config.yaml
n_kv_head: 2
vocab_size: 569
qk_norm: true
init_std_up: 0.0412
lr: 0.00181
lr_head: 0.019
schedule: "cos"
steps: 5950
dataset: "wikipedia_en"
Each number is 50 + 15 x the weight over the matrix's rms, rounded and kept within 0 to 99. Layers, rows and columns count from 0.

# o: layer 4 attention output (transposed), 256x256, rms 0.055, rows 125-127, columns 192-255
# v: layer 4 attention value, 256x256, rms 0.0571, rows 126-127, columns 192-255
# q: layer 4 attention query, 256x256, rms 0.0747, rows 128-177, columns 192-255
# k: layer 4 attention key, 256x256, rms 0.0714, rows 128-177, columns 192-255
o125:43 25 42 63 57 44 36 65 39 65 41 52 48 49 52 32 37 40 56 36 33 68 62 40 56 49 41 88 43 56 39 19 61 21 32 50 36 45 71 35 54 55 75 41 57 60 48 63 31 58 39 55 31 26 41 32 41 50 48 54 64 91 26 84
v126:51 46 31 78 40 58 52 40 53 67 46 37 52 82 28 27 64 08 37 51 53 47 70 55 60 47 53 46 71 36 51 63 47 58 50 28 88 39 83 38 58 38 48 43 14 43 37 70 41 46 58 65 43 26 29 45 32 34 61 63 56 33 63 61
o126:16 36 39 37 49 25 74 52 26 42 66 32 72 39 59 67 32 42 48 35 47 46 43 45 38 72 40 45 13 51 78 37 36 42 46 60 53 22 41 45 59 69 60 35 64 28 63 65 50 53 84 28 42 40 34 51 64 65 52 49 06 45 37 49
v127:37 35 56 42 60 34 66 43 64 59 43 52 46 52 65 42 34 34 41 71 57 50 27 70 48 70 66 52 43 70 18 43 48 53 12 28 13 45 44 41 62 52 56 48 64 67 67 61 62 56 66 48 48 72 39 63 53 40 55 50 66 33 48 50
o127:49 52 35 39 69 62 47 58 38 43 29 55 67 41 57 64 39 37 48 40 36 62 85 57 33 51 39 71 46 45 44 74 35 47 50 47 63 26 35 50 48 35 51 56 32 43 25 50 43 56 50 78 74 28 61 59 56 53 74 57 39 36 50 66
q128:54 45 51 56 52 42 56 50 45 52 64 63 51 38 43 51 46 49 33 54 36 59 45 50 38 50 57 47 53 35 63 56 47 57 59 48 60 49 58 48 46 35 68 66 62 46 64 45 32 40 73 49 72 47 39 55 51 60 44 34 37 43 45 47
k128:41 57 42 32 71 55 35 41 66 59 33 66 77 58 46 51 56 44 61 61 20 71 34 42 67 44 31 38 42 49 62 66 48 63 38 54 62 69 37 53 56 38 54 51 35 37 64 80 38 65 22 95 55 52 59 48 42 59 27 59 51 44 41 51
q129:66 50 51 58 23 30 35 58 39 37 62 53 18 74 53 64 64 50 34 29 58 46 77 60 16 35 71 62 51 57 53 11 51 45 80 26 50 37 73 36 53 61 37 58 44 62 26 24 81 42 65 00 49 53 49 53 60 36 54 45 57 47 51 33
k129:40 17 42 51 33 21 50 44 31 39 29 46 09 32 65 36 56 59 03 16 65 51 51 72 39 64 64 72 52 66 17 42 73 60 25 42 46 46 88 65 48 09 60 54 36 47 54 34 45 17 51 21 29 57 30 78 57 66 52 19 28 74 01 47
q130:50 59 52 45 68 57 44 45 57 44 51 57 65 52 54 61 38 56 73 57 58 56 38 47 57 41 42 41 62 50 40 55 32 47 40 63 40 59 30 65 58 54 51 48 57 57 72 69 54 62 31 83 52 45 54 36 65 40 59 62 51 46 35 47
k130:53 85 58 37 50 54 56 57 46 39 47 63 57 53 49 58 56 44 65 68 67 57 64 42 49 32 52 45 54 49 78 36 43 47 71 26 51 52 60 36 35 59 57 54 52 54 49 55 78 39 78 60 46 60 59 37 20 24 59 60 47 42 75 44
q131:46 53 47 60 69 72 64 60 47 79 60 47 65 56 51 40 52 44 57 79 27 55 19 32 55 51 60 54 63 53 45 79 42 56 37 66 50 54 29 69 48 63 40 29 57 43 51 69 18 66 34 68 51 40 61 52 48 61 52 52 39 56 48 56
k131:38 63 45 52 37 79 43 37 66 60 53 58 80 46 39 63 29 55 60 65 33 75 38 28 53 35 35 20 56 32 71 42 41 32 65 67 66 55 51 54 63 43 42 64 60 40 72 58 60 65 60 81 32 52 50 22 23 33 53 67 53 40 51 52
q132:54 57 57 55 70 63 72 51 40 73 36 50 63 12 39 36 51 48 58 55 31 48 46 44 51 59 59 55 62 39 59 60 76 41 39 65 47 30 74 48 49 44 81 35 53 43 68 70 32 70 34 38 68 57 65 49 30 72 63 38 62 49 51 48
k132:49 60 52 60 29 74 48 23 48 47 45 50 63 67 54 74 60 38 32 67 51 49 57 53 41 54 25 34 36 65 56 67 37 54 51 42 53 43 16 67 62 55 50 58 45 64 43 50 49 56 40 74 51 54 73 34 41 48 59 82 56 38 50 51
q133:42 33 44 56 50 37 56 61 64 22 57 52 24 41 60 52 34 50 38 45 48 60 65 21 63 70 63 51 51 59 59 48 51 63 71 62 57 53 71 52 37 62 55 60 51 61 36 37 48 42 70 16 71 60 39 58 37 49 50 33 33 69 52 60
k133:48 52 25 49 66 45 73 55 55 50 34 47 45 27 57 60 55 43 22 29 51 60 70 66 62 58 54 55 38 49 45 51 73 71 39 45 45 39 73 40 57 37 59 48 57 55 78 61 29 56 54 40 47 60 52 51 72 58 39 55 62 69 34 62
q134:43 53 55 46 67 60 54 37 28 64 30 56 62 57 52 65 62 50 58 51 54 43 58 65 57 41 30 50 55 54 45 58 57 57 36 40 46 49 20 54 32 54 51 62 58 53 56 66 38 44 34 68 44 28 63 47 40 43 34 73 67 41 52 30
k134:42 53 61 57 50 74 45 48 68 52 47 39 69 40 53 56 56 52 48 72 64 40 54 32 51 15 38 43 54 34 60 24 46 53 81 59 62 44 65 51 36 50 42 43 46 55 46 47 73 55 63 59 36 28 38 39 31 63 79 57 27 37 51 42
q135:29 43 42 57 32 62 51 37 52 77 40 47 55 46 65 43 49 46 33 55 46 78 39 42 52 65 42 46 65 63 44 63 49 57 35 69 32 69 33 58 55 45 73 64 64 42 57 92 29 61 44 47 46 42 62 50 71 48 55 42 55 51 46 61
k135:43 45 53 77 37 78 43 24 72 40 38 52 71 55 27 80 74 32 68 96 28 55 56 56 23 53 35 39 65 35 81 62 60 51 66 32 76 47 57 64 36 51 46 54 57 33 35 43 40 59 52 57 57 52 45 38 15 41 58 85 76 20 63 51
q136:40 43 21 45 62 55 70 38 27 47 17 68 59 37 44 10 54 24 43 50 43 71 69 47 72 56 35 52 39 25 41 75 50 55 61 60 48 40 65 60 42 45 45 62 50 25 61 42 69 39 39 79 44 46 61 73 37 80 38 40 58 70 45 44
k136:52 40 42 40 68 51 77 33 53 42 34 34 39 29 46 75 62 54 46 89 59 34 41 63 49 73 42 64 49 40 36 54 37 59 21 48 73 73 44 53 52 61 61 39 53 62 47 46 49 60 42 68 66 60 58 29 48 62 77 49 83 29 72 36
q137:80 23 26 62 55 49 48 56 79 49 66 58 31 50 70 44 60 57 41 57 53 76 32 18 51 71 69 47 44 37 36 53 37 57 54 40 68 71 58 70 61 47 51 55 56 32 50 45 54 56 49 44 36 41 52 37 32 47 41 62 41 32 61 75
k137:32 57 48 30 33 46 48 73 36 50 37 65 81 35 62 26 29 50 22 22 58 79 31 43 44 59 18 40 32 30 46 34 72 70 36 57 42 54 74 29 59 56 51 50 37 38 58 52 47 33 63 26 47 49 44 63 59 39 38 45 43 59 21 51
q138:41 33 33 79 30 52 63 51 65 50 47 44 26 31 82 56 31 22 45 62 41 36 46 16 42 70 26 53 27 30 35 53 64 35 57 38 58 52 61 54 41 63 58 47 55 27 28 52 42 65 66 57 38 26 46 78 36 51 54 39 26 52 52 44
k138:31 10 56 33 32 52 40 30 64 39 71 28 27 39 70 17 63 61 48 44 79 41 47 56 79 41 25 61 11 19 43 35 44 50 43 50 42 60 24 44 39 51 56 43 66 40 57 54 43 45 63 51 55 49 50 46 52 40 78 69 54 68 20 69
q139:47 33 40 46 57 40 51 69 69 30 61 43 44 56 55 58 13 53 56 56 38 52 40 48 45 46 68 46 58 57 42 63 44 57 61 59 57 44 52 41 55 67 57 46 54 54 39 45 52 53 59 48 41 44 52 48 50 40 54 56 39 81 50 56
k139:50 39 32 41 34 39 71 49 44 48 54 21 53 54 39 38 45 58 39 27 39 53 57 47 57 40 63 45 43 49 58 25 55 54 51 67 62 50 51 41 51 85 59 51 74 36 70 68 59 49 59 43 42 54 50 48 49 58 36 37 64 70 72 52
q140:75 31 69 50 55 48 26 45 81 69 40 45 29 64 67 54 38 60 43 32 56 73 30 47 29 54 51 51 52 68 53 60 28 58 44 47 40 61 65 74 46 34 78 77 56 47 23 45 65 63 33 38 51 41 51 42 61 37 66 36 43 66 47 60
k140:50 51 37 36 08 57 55 56 29 61 70 63 39 31 27 61 46 36 22 49 75 61 30 42 50 49 46 32 43 67 56 47 61 65 50 61 55 57 43 42 43 40 62 46 63 60 53 62 49 44 38 33 57 67 48 46 55 31 56 81 36 31 19 72
q141:57 65 50 59 62 41 48 48 70 66 72 22 26 43 29 49 58 70 62 49 45 58 44 43 43 38 76 53 73 58 30 42 32 38 57 63 44 52 71 30 54 39 64 38 26 44 53 43 42 30 70 37 70 62 37 68 52 63 50 48 51 54 58 61
k141:35 73 55 17 49 38 59 41 47 55 57 60 42 44 46 28 59 51 42 20 46 45 31 60 55 50 26 65 57 55 18 61 54 49 43 41 29 61 43 88 54 30 60 30 44 53 39 30 54 33 56 29 66 44 38 72 46 76 36 47 32 70 42 52
q142:38 55 60 71 59 51 58 17 46 56 29 37 55 66 66 50 82 60 75 54 75 40 67 38 54 52 47 50 37 50 34 45 55 63 35 35 19 88 32 32 46 27 33 52 40 48 53 57 50 39 59 51 36 68 63 77 36 71 37 45 48 45 54 57
k142:43 72 63 34 53 59 73 65 47 63 54 71 35 57 76 75 29 29 93 63 48 37 39 94 40 56 26 46 48 33 53 51 35 21 69 41 75 33 52 61 27 59 41 84 55 61 49 42 76 65 53 63 61 26 45 43 35 49 54 59 47 46 44 43
q143:58 71 51 44 59 67 56 58 61 51 47 67 45 46 39 82 34 74 33 56 44 62 41 65 44 68 56 46 70 23 30 41 38 33 46 50 43 33 61 16 56 31 46 63 52 63 45 94 37 59 46 66 36 59 53 60 65 69 76 35 49 42 40 69
k143:56 79 55 52 43 45 55 25 46 44 75 54 55 29 44 55 50 44 48 50 81 40 59 45 49 60 49 44 65 51 48 73 48 31 47 28 26 66 51 71 52 32 37 42 59 33 43 22 45 60 79 56 53 52 88 60 77 39 52 67 71 31 81 38
q144:55 56 56 27 65 70 79 79 40 31 63 64 54 30 56 23 42 22 62 52 54 43 61 61 56 57 30 57 71 33 41 46 53 22 39 40 20 56 33 74 58 53 40 48 60 49 35 41 48 52 24 62 66 33 59 49 34 33 51 50 37 40 77 61
k144:87 39 30 85 41 79 50 60 62 44 35 37 66 52 39 42 46 33 75 81 60 78 63 35 47 31 45 48 29 35 59 51 49 66 70 39 82 72 69 14 46 78 51 43 55 81 54 49 71 78 44 73 41 25 63 35 77 39 41 85 54 43 50 73
q145:37 55 27 56 65 69 58 64 68 65 46 53 64 26 51 64 52 60 58 63 57 69 73 75 33 69 62 46 55 42 91 61 35 58 49 71 68 18 69 54 50 36 50 59 56 29 71 46 46 39 50 56 49 72 65 47 47 47 38 49 27 53 62 38
k145:60 66 52 60 54 62 78 27 33 58 30 42 71 37 44 71 65 50 47 41 41 58 49 67 44 58 39 60 57 50 52 38 56 61 56 48 52 31 58 12 64 68 47 39 37 52 64 40 43 59 22 67 50 55 12 48 29 62 43 45 51 38 51 68
q146:71 52 67 58 54 69 51 41 54 73 24 51 48 50 51 37 48 31 70 67 33 37 54 58 38 34 47 51 40 51 59 46 20 71 39 54 53 42 27 48 48 50 60 50 50 85 39 48 45 70 59 56 39 37 46 32 41 72 58 62 65 29 43 44
k146:58 22 42 51 50 72 49 22 40 55 41 44 38 60 56 14 61 47 50 57 29 44 47 56 45 20 47 35 58 46 70 62 28 33 50 44 64 44 60 62 39 48 29 66 68 50 62 64 57 36 53 61 59 58 28 41 52 34 55 73 07 36 51 42
q147:43 36 53 46 66 41 51 59 59 45 39 58 22 68 52 41 29 46 45 39 42 52 48 37 67 72 62 45 30 56 33 52 28 46 60 77 49 56 64 71 44 40 76 55 59 51 36 49 51 28 24 44 41 51 50 46 44 45 66 48 49 39 42 60
k147:63 50 19 52 20 34 65 84 50 28 42 74 65 40 16 37 67 52 44 53 54 71 58 54 60 77 37 64 46 31 40 60 66 71 53 68 36 59 60 40 75 67 77 49 35 65 66 66 64 60 23 57 65 43 46 44 54 43 41 54 54 42 39 76
q148:67 59 51 42 50 60 58 50 48 45 25 41 54 43 55 24 63 29 83 63 51 37 43 44 62 34 46 44 48 36 63 52 50 59 45 40 64 75 24 53 34 55 45 46 66 91 71 41 69 71 53 43 39 53 56 53 68 49 34 51 73 49 61 50
k148:76 49 44 70 45 57 48 52 54 59 31 54 69 42 59 53 19 62 52 70 28 46 57 44 42 16 67 44 42 30 60 46 48 43 59 55 48 57 30 66 48 45 46 60 57 48 50 66 60 49 66 60 40 29 56 33 77 52 45 71 23 20 61 35
q149:62 47 44 18 66 57 39 25 52 62 39 60 57 65 44 55 36 70 37 69 27 64 66 71 48 40 61 55 31 70 42 41 64 51 52 56 47 52 34 37 33 15 53 86 53 17 32 83 41 33 23 68 36 51 59 50 54 57 47 59 46 55 36 21
k149:61 61 39 76 56 57 65 10 43 58 41 49 71 52 53 52 58 49 62 47 34 45 63 70 46 41 52 32 44 31 63 43 59 60 64 48 23 66 69 51 39 62 44 38 59 67 52 46 48 53 47 28 36 63 40 50 19 51 72 84 69 40 40 56
q150:48 22 49 41 37 48 33 78 48 54 48 46 37 23 45 36 34 45 49 28 41 45 31 35 51 42 38 68 32 36 31 23 51 19 55 35 67 36 64 31 57 43 51 38 71 57 36 50 51 51 66 59 42 45 49 42 71 39 58 44 54 56 36 71
k150:29 54 59 36 41 59 52 71 43 33 81 25 55 83 42 46 52 72 25 28 34 61 57 40 74 51 40 63 27 41 24 72 43 16 25 72 49 41 46 32 57 44 56 23 35 51 56 54 20 45 73 60 28 87 62 42 51 56 47 29 51 39 42 65
q151:55 46 57 72 36 46 43 54 59 39 54 58 33 60 38 59 32 34 47 34 45 63 63 29 56 52 62 41 29 55 39 48 67 48 58 48 37 61 52 41 47 48 29 44 47 26 42 36 42 42 48 43 35 61 46 49 41 53 45 54 50 56 46 45
k151:47 50 45 28 68 38 39 67 33 37 60 72 48 68 53 68 54 44 50 31 36 44 07 60 34 54 65 60 43 75 33 49 11 31 44 71 36 56 26 65 50 42 47 51 32 43 59 63 45 31 31 43 44 53 62 35 33 70 54 38 56 98 48 50
q152:48 50 32 38 65 51 68 57 35 59 40 40 58 51 49 61 45 65 36 39 72 45 70 52 15 53 30 40 89 33 42 40 73 54 26 43 51 44 68 41 64 48 71 72 53 37 60 44 71 16 53 47 68 26 60 69 45 75 60 47 40 45 51 25
k152:30 37 62 31 66 43 65 32 19 58 34 44 74 41 59 49 57 48 63 34 72 32 63 75 45 52 43 40 32 82 79 63 59 82 69 32 37 36 57 41 43 40 39 43 39 72 13 36 46 45 37 50 38 44 53 57 69 50 55 40 71 30 56 32
q153:58 54 38 59 40 56 49 48 51 55 55 46 62 21 45 35 61 36 53 44 24 51 60 41 69 56 27 42 23 53 35 52 59 40 43 42 60 26 18 36 59 64 39 26 72 41 52 68 52 66 57 68 83 70 41 49 59 31 42 58 50 42 64 63
k153:48 35 79 58 49 55 26 61 53 32 38 41 45 40 66 46 52 53 58 64 33 58 56 34 67 32 58 42 64 74 25 45 47 42 23 48 41 31 48 28 43 42 41 44 48 51 71 39 71 42 69 57 30 42 38 68 48 67 54 43 54 61 35 42
q154:32 48 66 66 32 81 57 29 52 44 26 39 30 67 34 31 63 47 76 48 46 40 74 56 51 42 50 64 37 54 61 61 37 52 30 64 35 44 49 36 66 43 30 57 53 48 55 36 47 45 47 71 12 54 51 39 48 42 52 64 44 54 37 64
k154:55 50 76 45 25 90 51 34 61 45 95 70 20 18 64 62 58 65 35 79 29 55 28 66 26 37 57 55 54 13 04 34 55 35 48 63 58 28 47 46 66 31 30 46 51 57 53 59 43 47 50 48 42 19 37 44 62 61 46 41 44 27 47 50
q155:33 30 63 49 43 44 37 66 47 55 47 41 27 23 29 21 12 37 29 52 43 59 45 66 79 53 58 40 52 48 23 50 30 38 58 49 59 59 47 68 51 52 45 57 46 43 51 50 38 75 66 46 28 49 48 63 74 38 61 54 71 66 40 51
k155:46 26 56 42 50 35 42 92 64 56 66 37 54 43 30 47 76 62 21 44 43 50 38 47 58 32 64 66 51 48 09 51 63 22 43 73 26 48 79 45 71 59 41 35 38 41 72 60 75 49 64 27 46 40 49 49 48 46 55 50 49 49 80 58
q156:56 52 31 43 26 41 36 64 71 31 44 67 52 42 63 28 52 26 66 60 43 43 47 49 57 55 61 59 55 47 56 57 24 51 22 53 55 23 60 61 39 55 66 48 49 60 42 22 46 51 56 43 35 26 57 80 43 70 47 56 37 42 39 31
k156:56 31 43 42 68 35 48 40 32 84 31 54 43 51 85 35 44 45 54 32 57 42 41 72 42 37 31 27 57 66 60 46 45 66 58 79 39 26 85 38 46 55 62 46 87 35 18 52 48 20 44 74 56 51 43 51 55 53 42 43 28 49 73 36
q157:34 36 36 58 20 62 48 48 43 52 57 44 72 39 48 28 67 60 33 33 55 64 58 65 21 42 41 30 56 75 41 28 39 64 66 57 28 56 44 48 43 46 68 56 53 52 43 34 47 67 41 41 52 51 39 84 60 35 34 33 42 55 76 60
k157:43 51 64 30 57 39 61 46 40 65 46 42 35 55 56 59 51 52 43 42 60 42 40 47 46 51 26 50 45 70 49 27 80 70 42 25 51 36 41 40 44 34 38 49 30 43 34 20 38 30 43 38 54 63 49 25 41 66 67 41 52 76 52 51
q158:62 60 49 59 50 55 45 36 63 60 39 57 50 36 32 43 23 71 40 56 87 71 25 62 39 65 26 35 30 63 44 29 49 40 40 53 67 51 48 57 76 41 69 28 75 55 42 62 35 50 53 63 46 54 40 45 46 34 45 52 54 55 46 55
k158:54 65 56 28 64 76 31 49 39 29 44 51 52 60 56 64 27 57 29 48 44 53 41 35 34 43 72 44 43 41 50 35 47 51 51 46 50 31 48 50 22 34 36 46 58 21 60 69 55 48 40 33 33 40 60 56 75 50 63 47 37 45 32 66
q159:52 54 49 42 34 63 34 62 29 50 54 97 44 57 44 35 60 73 41 35 52 54 58 47 94 60 27 72 57 47 34 67 94 09 33 49 63 20 53 53 75 93 43 39 34 40 50 41 52 46 22 41 55 32 58 21 94 35 28 00 64 33 39 62
k159:51 43 61 45 51 55 44 35 60 55 65 62 50 58 43 58 51 69 51 45 39 34 34 52 58 59 57 60 29 56 34 54 35 28 49 49 49 66 48 44 49 57 56 44 60 47 41 53 23 42 50 56 59 38 43 47 51 53 39 24 54 59 55 58
q160:73 56 47 52 35 46 47 51 59 51 50 70 31 51 49 98 28 23 73 86 63 35 28 48 44 30 62 35 65 38 57 42 24 63 64 48 46 71 54 42 40 27 42 37 54 68 54 35 52 38 59 68 46 66 57 23 49 61 62 69 53 48 46 50
k160:45 82 46 84 68 35 27 58 43 94 29 62 84 31 21 56 56 43 64 50 66 55 48 63 59 53 52 39 51 56 64 64 31 48 49 41 69 71 55 69 67 45 50 52 61 37 51 62 44 66 55 60 66 65 61 51 43 52 32 84 51 30 54 37
q161:39 42 62 54 66 77 63 68 24 48 33 22 55 59 69 28 80 55 36 64 38 35 48 78 23 42 70 25 85 66 90 50 31 62 18 50 46 31 68 49 55 41 45 50 68 60 60 67 45 57 13 43 40 56 46 48 31 78 45 59 33 38 45 15
k161:39 38 46 60 35 55 66 54 52 25 56 43 36 44 54 43 73 56 34 50 65 30 49 72 42 65 48 34 64 57 55 43 49 56 50 38 43 31 47 47 62 30 64 36 48 55 50 57 51 43 47 57 60 42 25 53 52 31 70 62 40 39 36 27
q162:25 65 40 68 48 60 52 58 40 60 70 25 64 62 42 27 33 68 52 31 65 41 69 64 66 51 36 53 33 30 38 26 49 43 26 86 45 22 51 42 25 64 57 50 31 64 76 43 55 42 58 53 42 60 50 46 36 64 37 37 46 68 88 75
k162:49 58 39 60 62 28 64 34 51 50 45 32 62 44 45 61 43 59 44 46 38 51 71 43 64 58 58 50 44 36 40 54 38 54 62 37 34 73 75 44 45 59 47 53 49 56 47 49 43 48 42 42 62 34 54 58 51 70 36 37 63 46 24 49
q163:54 46 63 42 63 19 40 84 40 60 17 27 50 65 77 58 45 22 47 59 54 51 64 47 46 47 49 47 64 45 45 65 65 65 70 56 34 74 52 28 52 41 52 62 68 53 77 38 61 26 54 34 52 76 39 66 60 55 51 18 47 66 28 38
k163:50 49 58 59 75 38 42 43 24 64 52 46 48 71 34 49 32 45 68 57 61 31 36 85 43 68 56 33 41 29 44 74 40 52 69 69 50 55 34 67 33 61 47 48 66 60 40 67 18 68 60 30 47 71 78 58 50 35 54 45 63 83 70 57
q164:56 24 72 54 51 36 47 69 36 49 78 72 45 48 39 53 57 49 45 45 41 46 24 34 56 56 68 52 32 57 65 52 34 56 54 46 13 30 64 48 50 67 43 23 26 49 42 32 50 62 43 52 43 56 49 32 30 25 37 55 49 52 59 60
k164:65 66 50 60 55 43 41 28 37 30 44 61 56 71 29 51 52 53 75 62 31 43 44 47 47 32 35 62 86 23 31 42 24 61 55 51 61 69 39 45 83 65 77 47 57 43 40 77 45 52 36 77 97 46 67 69 52 55 26 39 42 62 39 48
q165:47 49 27 64 63 49 46 64 61 53 34 37 66 31 57 32 35 30 61 44 73 45 45 50 48 27 43 40 55 65 38 65 40 39 54 38 63 42 63 43 51 65 39 71 41 28 47 41 35 55 39 61 44 29 21 65 70 41 60 62 57 48 49 41
k165:20 39 36 23 65 73 29 57 39 57 72 75 68 81 99 51 43 52 58 53 43 48 49 65 42 47 60 51 68 68 55 46 36 83 48 59 45 38 71 39 69 49 61 59 55 36 53 60 76 43 41 33 56 53 37 43 67 44 58 80 28 65 66 13
q166:59 63 58 57 45 36 30 53 31 77 26 76 66 85 49 81 27 45 65 38 47 69 77 64 69 40 58 56 33 73 56 43 47 47 72 33 43 48 25 69 49 75 55 64 61 44 23 27 28 52 34 47 48 74 28 55 40 52 77 51 38 33 82 51
k166:47 56 42 56 40 46 57 47 52 50 40 40 53 20 36 35 68 60 68 77 26 64 41 38 27 45 68 47 11 44 46 53 34 37 39 68 45 47 36 58 41 46 60 60 55 67 48 49 50 36 68 57 43 61 43 36 69 43 60 58 69 67 36 53
q167:77 78 36 60 21 58 36 39 88 81 58 52 44 44 36 45 53 65 32 49 38 62 43 41 52 35 64 47 53 68 37 33 39 22 22 59 44 61 49 58 69 70 60 38 76 51 41 74 78 67 72 40 68 69 31 34 99 28 59 52 49 26 38 78
k167:67 57 68 28 48 65 44 69 46 53 53 53 50 56 30 66 26 51 31 48 42 73 45 40 61 66 38 46 49 23 54 58 43 16 23 57 47 61 35 66 35 46 50 57 52 63 44 55 24 61 20 46 54 52 51 45 63 41 39 57 59 41 66 36
q168:57 66 36 46 43 32 31 32 60 42 60 57 52 31 32 59 61 48 63 39 51 55 56 60 61 34 45 42 31 38 34 55 49 67 37 71 60 25 71 34 30 41 25 68 50 52 47 44 65 43 52 51 56 46 60 54 77 48 31 50 56 66 34 60
k168:22 60 64 59 55 31 42 55 71 67 42 23 58 70 29 78 57 50 48 80 43 58 53 19 49 46 26 46 61 61 34 74 39 33 41 61 66 50 59 66 70 71 28 35 41 46 80 72 47 30 53 57 53 80 67 44 33 35 41 38 34 43 56 80
q169:38 54 55 54 33 34 46 35 00 33 54 50 31 36 43 75 38 61 45 27 65 36 48 73 65 55 35 63 54 62 29 57 63 32 45 14 68 50 52 64 48 60 21 75 61 65 62 46 51 39 68 48 35 31 39 45 70 46 57 42 48 58 43 53
k169:27 43 34 49 45 22 57 39 39 81 59 64 42 63 27 44 85 62 42 55 79 64 49 58 53 64 39 72 28 49 45 78 46 28 61 83 50 73 51 62 50 67 50 50 60 34 60 80 49 70 61 75 66 49 87 34 35 54 26 42 68 43 99 75
q170:41 71 52 71 62 40 62 36 55 73 54 48 37 69 56 35 81 33 54 29 57 29 46 61 31 33 62 62 50 38 53 35 24 51 70 19 16 46 44 49 37 52 77 48 56 67 40 38 58 57 47 35 72 48 64 39 62 41 31 36 43 42 44 24
k170:37 52 60 73 38 50 54 62 43 71 52 40 63 38 55 39 29 53 32 40 75 54 32 74 53 99 50 33 48 28 39 47 73 46 40 43 41 67 18 45 44 46 65 70 49 44 45 39 69 57 45 65 74 58 40 40 62 26 40 27 69 60 53 37
q171:51 50 23 26 35 54 58 54 34 59 20 59 43 24 57 56 27 48 58 55 45 25 38 55 57 46 31 20 64 48 67 47 00 56 79 39 29 35 47 64 22 64 38 36 42 75 35 04 20 35 32 47 22 59 33 65 49 93 48 53 42 34 66 42
k171:54 25 63 45 59 39 49 65 63 75 49 29 58 27 59 52 89 69 66 44 53 49 58 65 80 53 51 66 40 49 23 62 55 81 52 59 62 54 15 60 47 47 63 29 44 53 41 70 52 66 58 66 65 52 27 45 52 33 75 39 68 58 52 36
q172:39 46 76 64 44 56 47 50 54 60 42 55 33 42 37 42 74 76 31 37 51 63 33 67 54 49 39 32 51 58 26 96 41 44 56 89 15 24 49 47 52 50 59 45 25 42 38 69 78 35 42 58 28 39 45 56 52 56 72 58 31 63 30 39
k172:61 28 50 62 56 24 61 48 54 46 76 61 52 40 62 59 56 58 44 50 85 45 56 56 57 57 29 55 80 39 39 53 58 75 38 24 65 39 52 28 51 34 63 19 19 51 72 35 46 50 32 18 41 62 73 56 53 47 73 53 60 51 56 64
q173:36 63 24 48 27 64 25 32 52 33 59 23 74 37 17 48 38 41 68 33 65 59 59 33 49 44 16 70 71 48 59 46 18 41 27 43 34 54 31 57 77 62 61 68 20 65 53 38 48 31 82 74 34 54 70 49 59 25 18 33 52 44 52 62
k173:39 45 60 37 32 46 37 42 45 67 41 52 61 63 47 49 71 68 43 23 17 30 44 51 67 60 49 57 60 13 28 63 53 47 55 58 71 81 54 63 66 46 49 54 60 71 52 62 59 61 55 55 49 61 50 30 56 49 31 57 32 49 46 27
q174:43 50 29 66 73 63 65 38 50 39 67 44 47 33 51 62 53 32 86 41 73 29 31 51 42 70 37 50 40 72 59 50 47 67 58 47 17 62 48 52 62 60 42 74 62 54 56 74 41 72 43 71 92 66 33 61 73 89 48 57 37 42 63 65
k174:50 39 67 42 53 57 76 44 31 48 50 15 44 39 76 76 37 71 40 59 45 49 63 30 53 44 55 46 41 54 33 49 59 58 40 31 64 30 43 58 44 41 68 40 71 28 54 31 46 45 18 65 51 44 40 55 23 19 50 46 75 34 44 36
q175:72 65 56 53 61 71 27 54 66 43 51 78 57 44 47 45 39 73 80 37 48 50 58 80 35 48 49 20 44 65 39 51 13 61 10 59 35 99 27 47 76 61 30 43 50 66 75 35 62 52 32 78 64 52 56 99 42 37 50 58 49 56 57 52
k175:41 41 46 34 60 61 22 43 25 55 33 36 48 44 58 49 43 53 43 45 20 51 57 43 62 34 56 43 72 74 41 57 59 65 48 38 81 42 57 62 29 42 45 43 32 37 65 42 72 47 39 48 78 50 65 60 40 60 40 63 44 22 36 72
q176:76 51 39 21 61 49 21 57 37 48 39 52 43 66 47 65 56 81 46 45 53 59 57 66 58 49 82 49 42 49 57 26 67 49 61 55 65 51 55 53 35 59 63 51 81 49 67 49 49 39 38 63 44 66 63 68 64 54 27 52 53 54 35 76
k176:38 40 59 42 48 59 47 49 63 31 52 62 63 43 54 41 41 40 63 67 36 62 47 20 62 34 45 56 78 50 72 37 85 54 55 45 31 55 55 62 49 56 62 54 64 41 48 37 43 49 54 47 41 58 45 42 30 45 49 59 36 33 27 53
q177:64 54 54 38 56 42 59 48 31 60 33 91 26 47 52 44 60 49 41 38 41 32 47 38 52 39 45 61 67 32 56 67 64 63 35 67 92 65 61 80 23 77 47 65 53 66 21 38 44 54 62 47 49 43 57 78 40 30 29 41 66 51 46 49
k177:51 51 48 62 57 44 26 59 65 70 54 50 44 62 25 34 61 58 44 73 51 27 42 43 28 39 64 62 30 44 36 53 40 57 58 76 59 56 68 23 47 68 59 37 38 40 65 53 69 67 59 54 76 37 60 60 83 50 58 37 51 54 38 67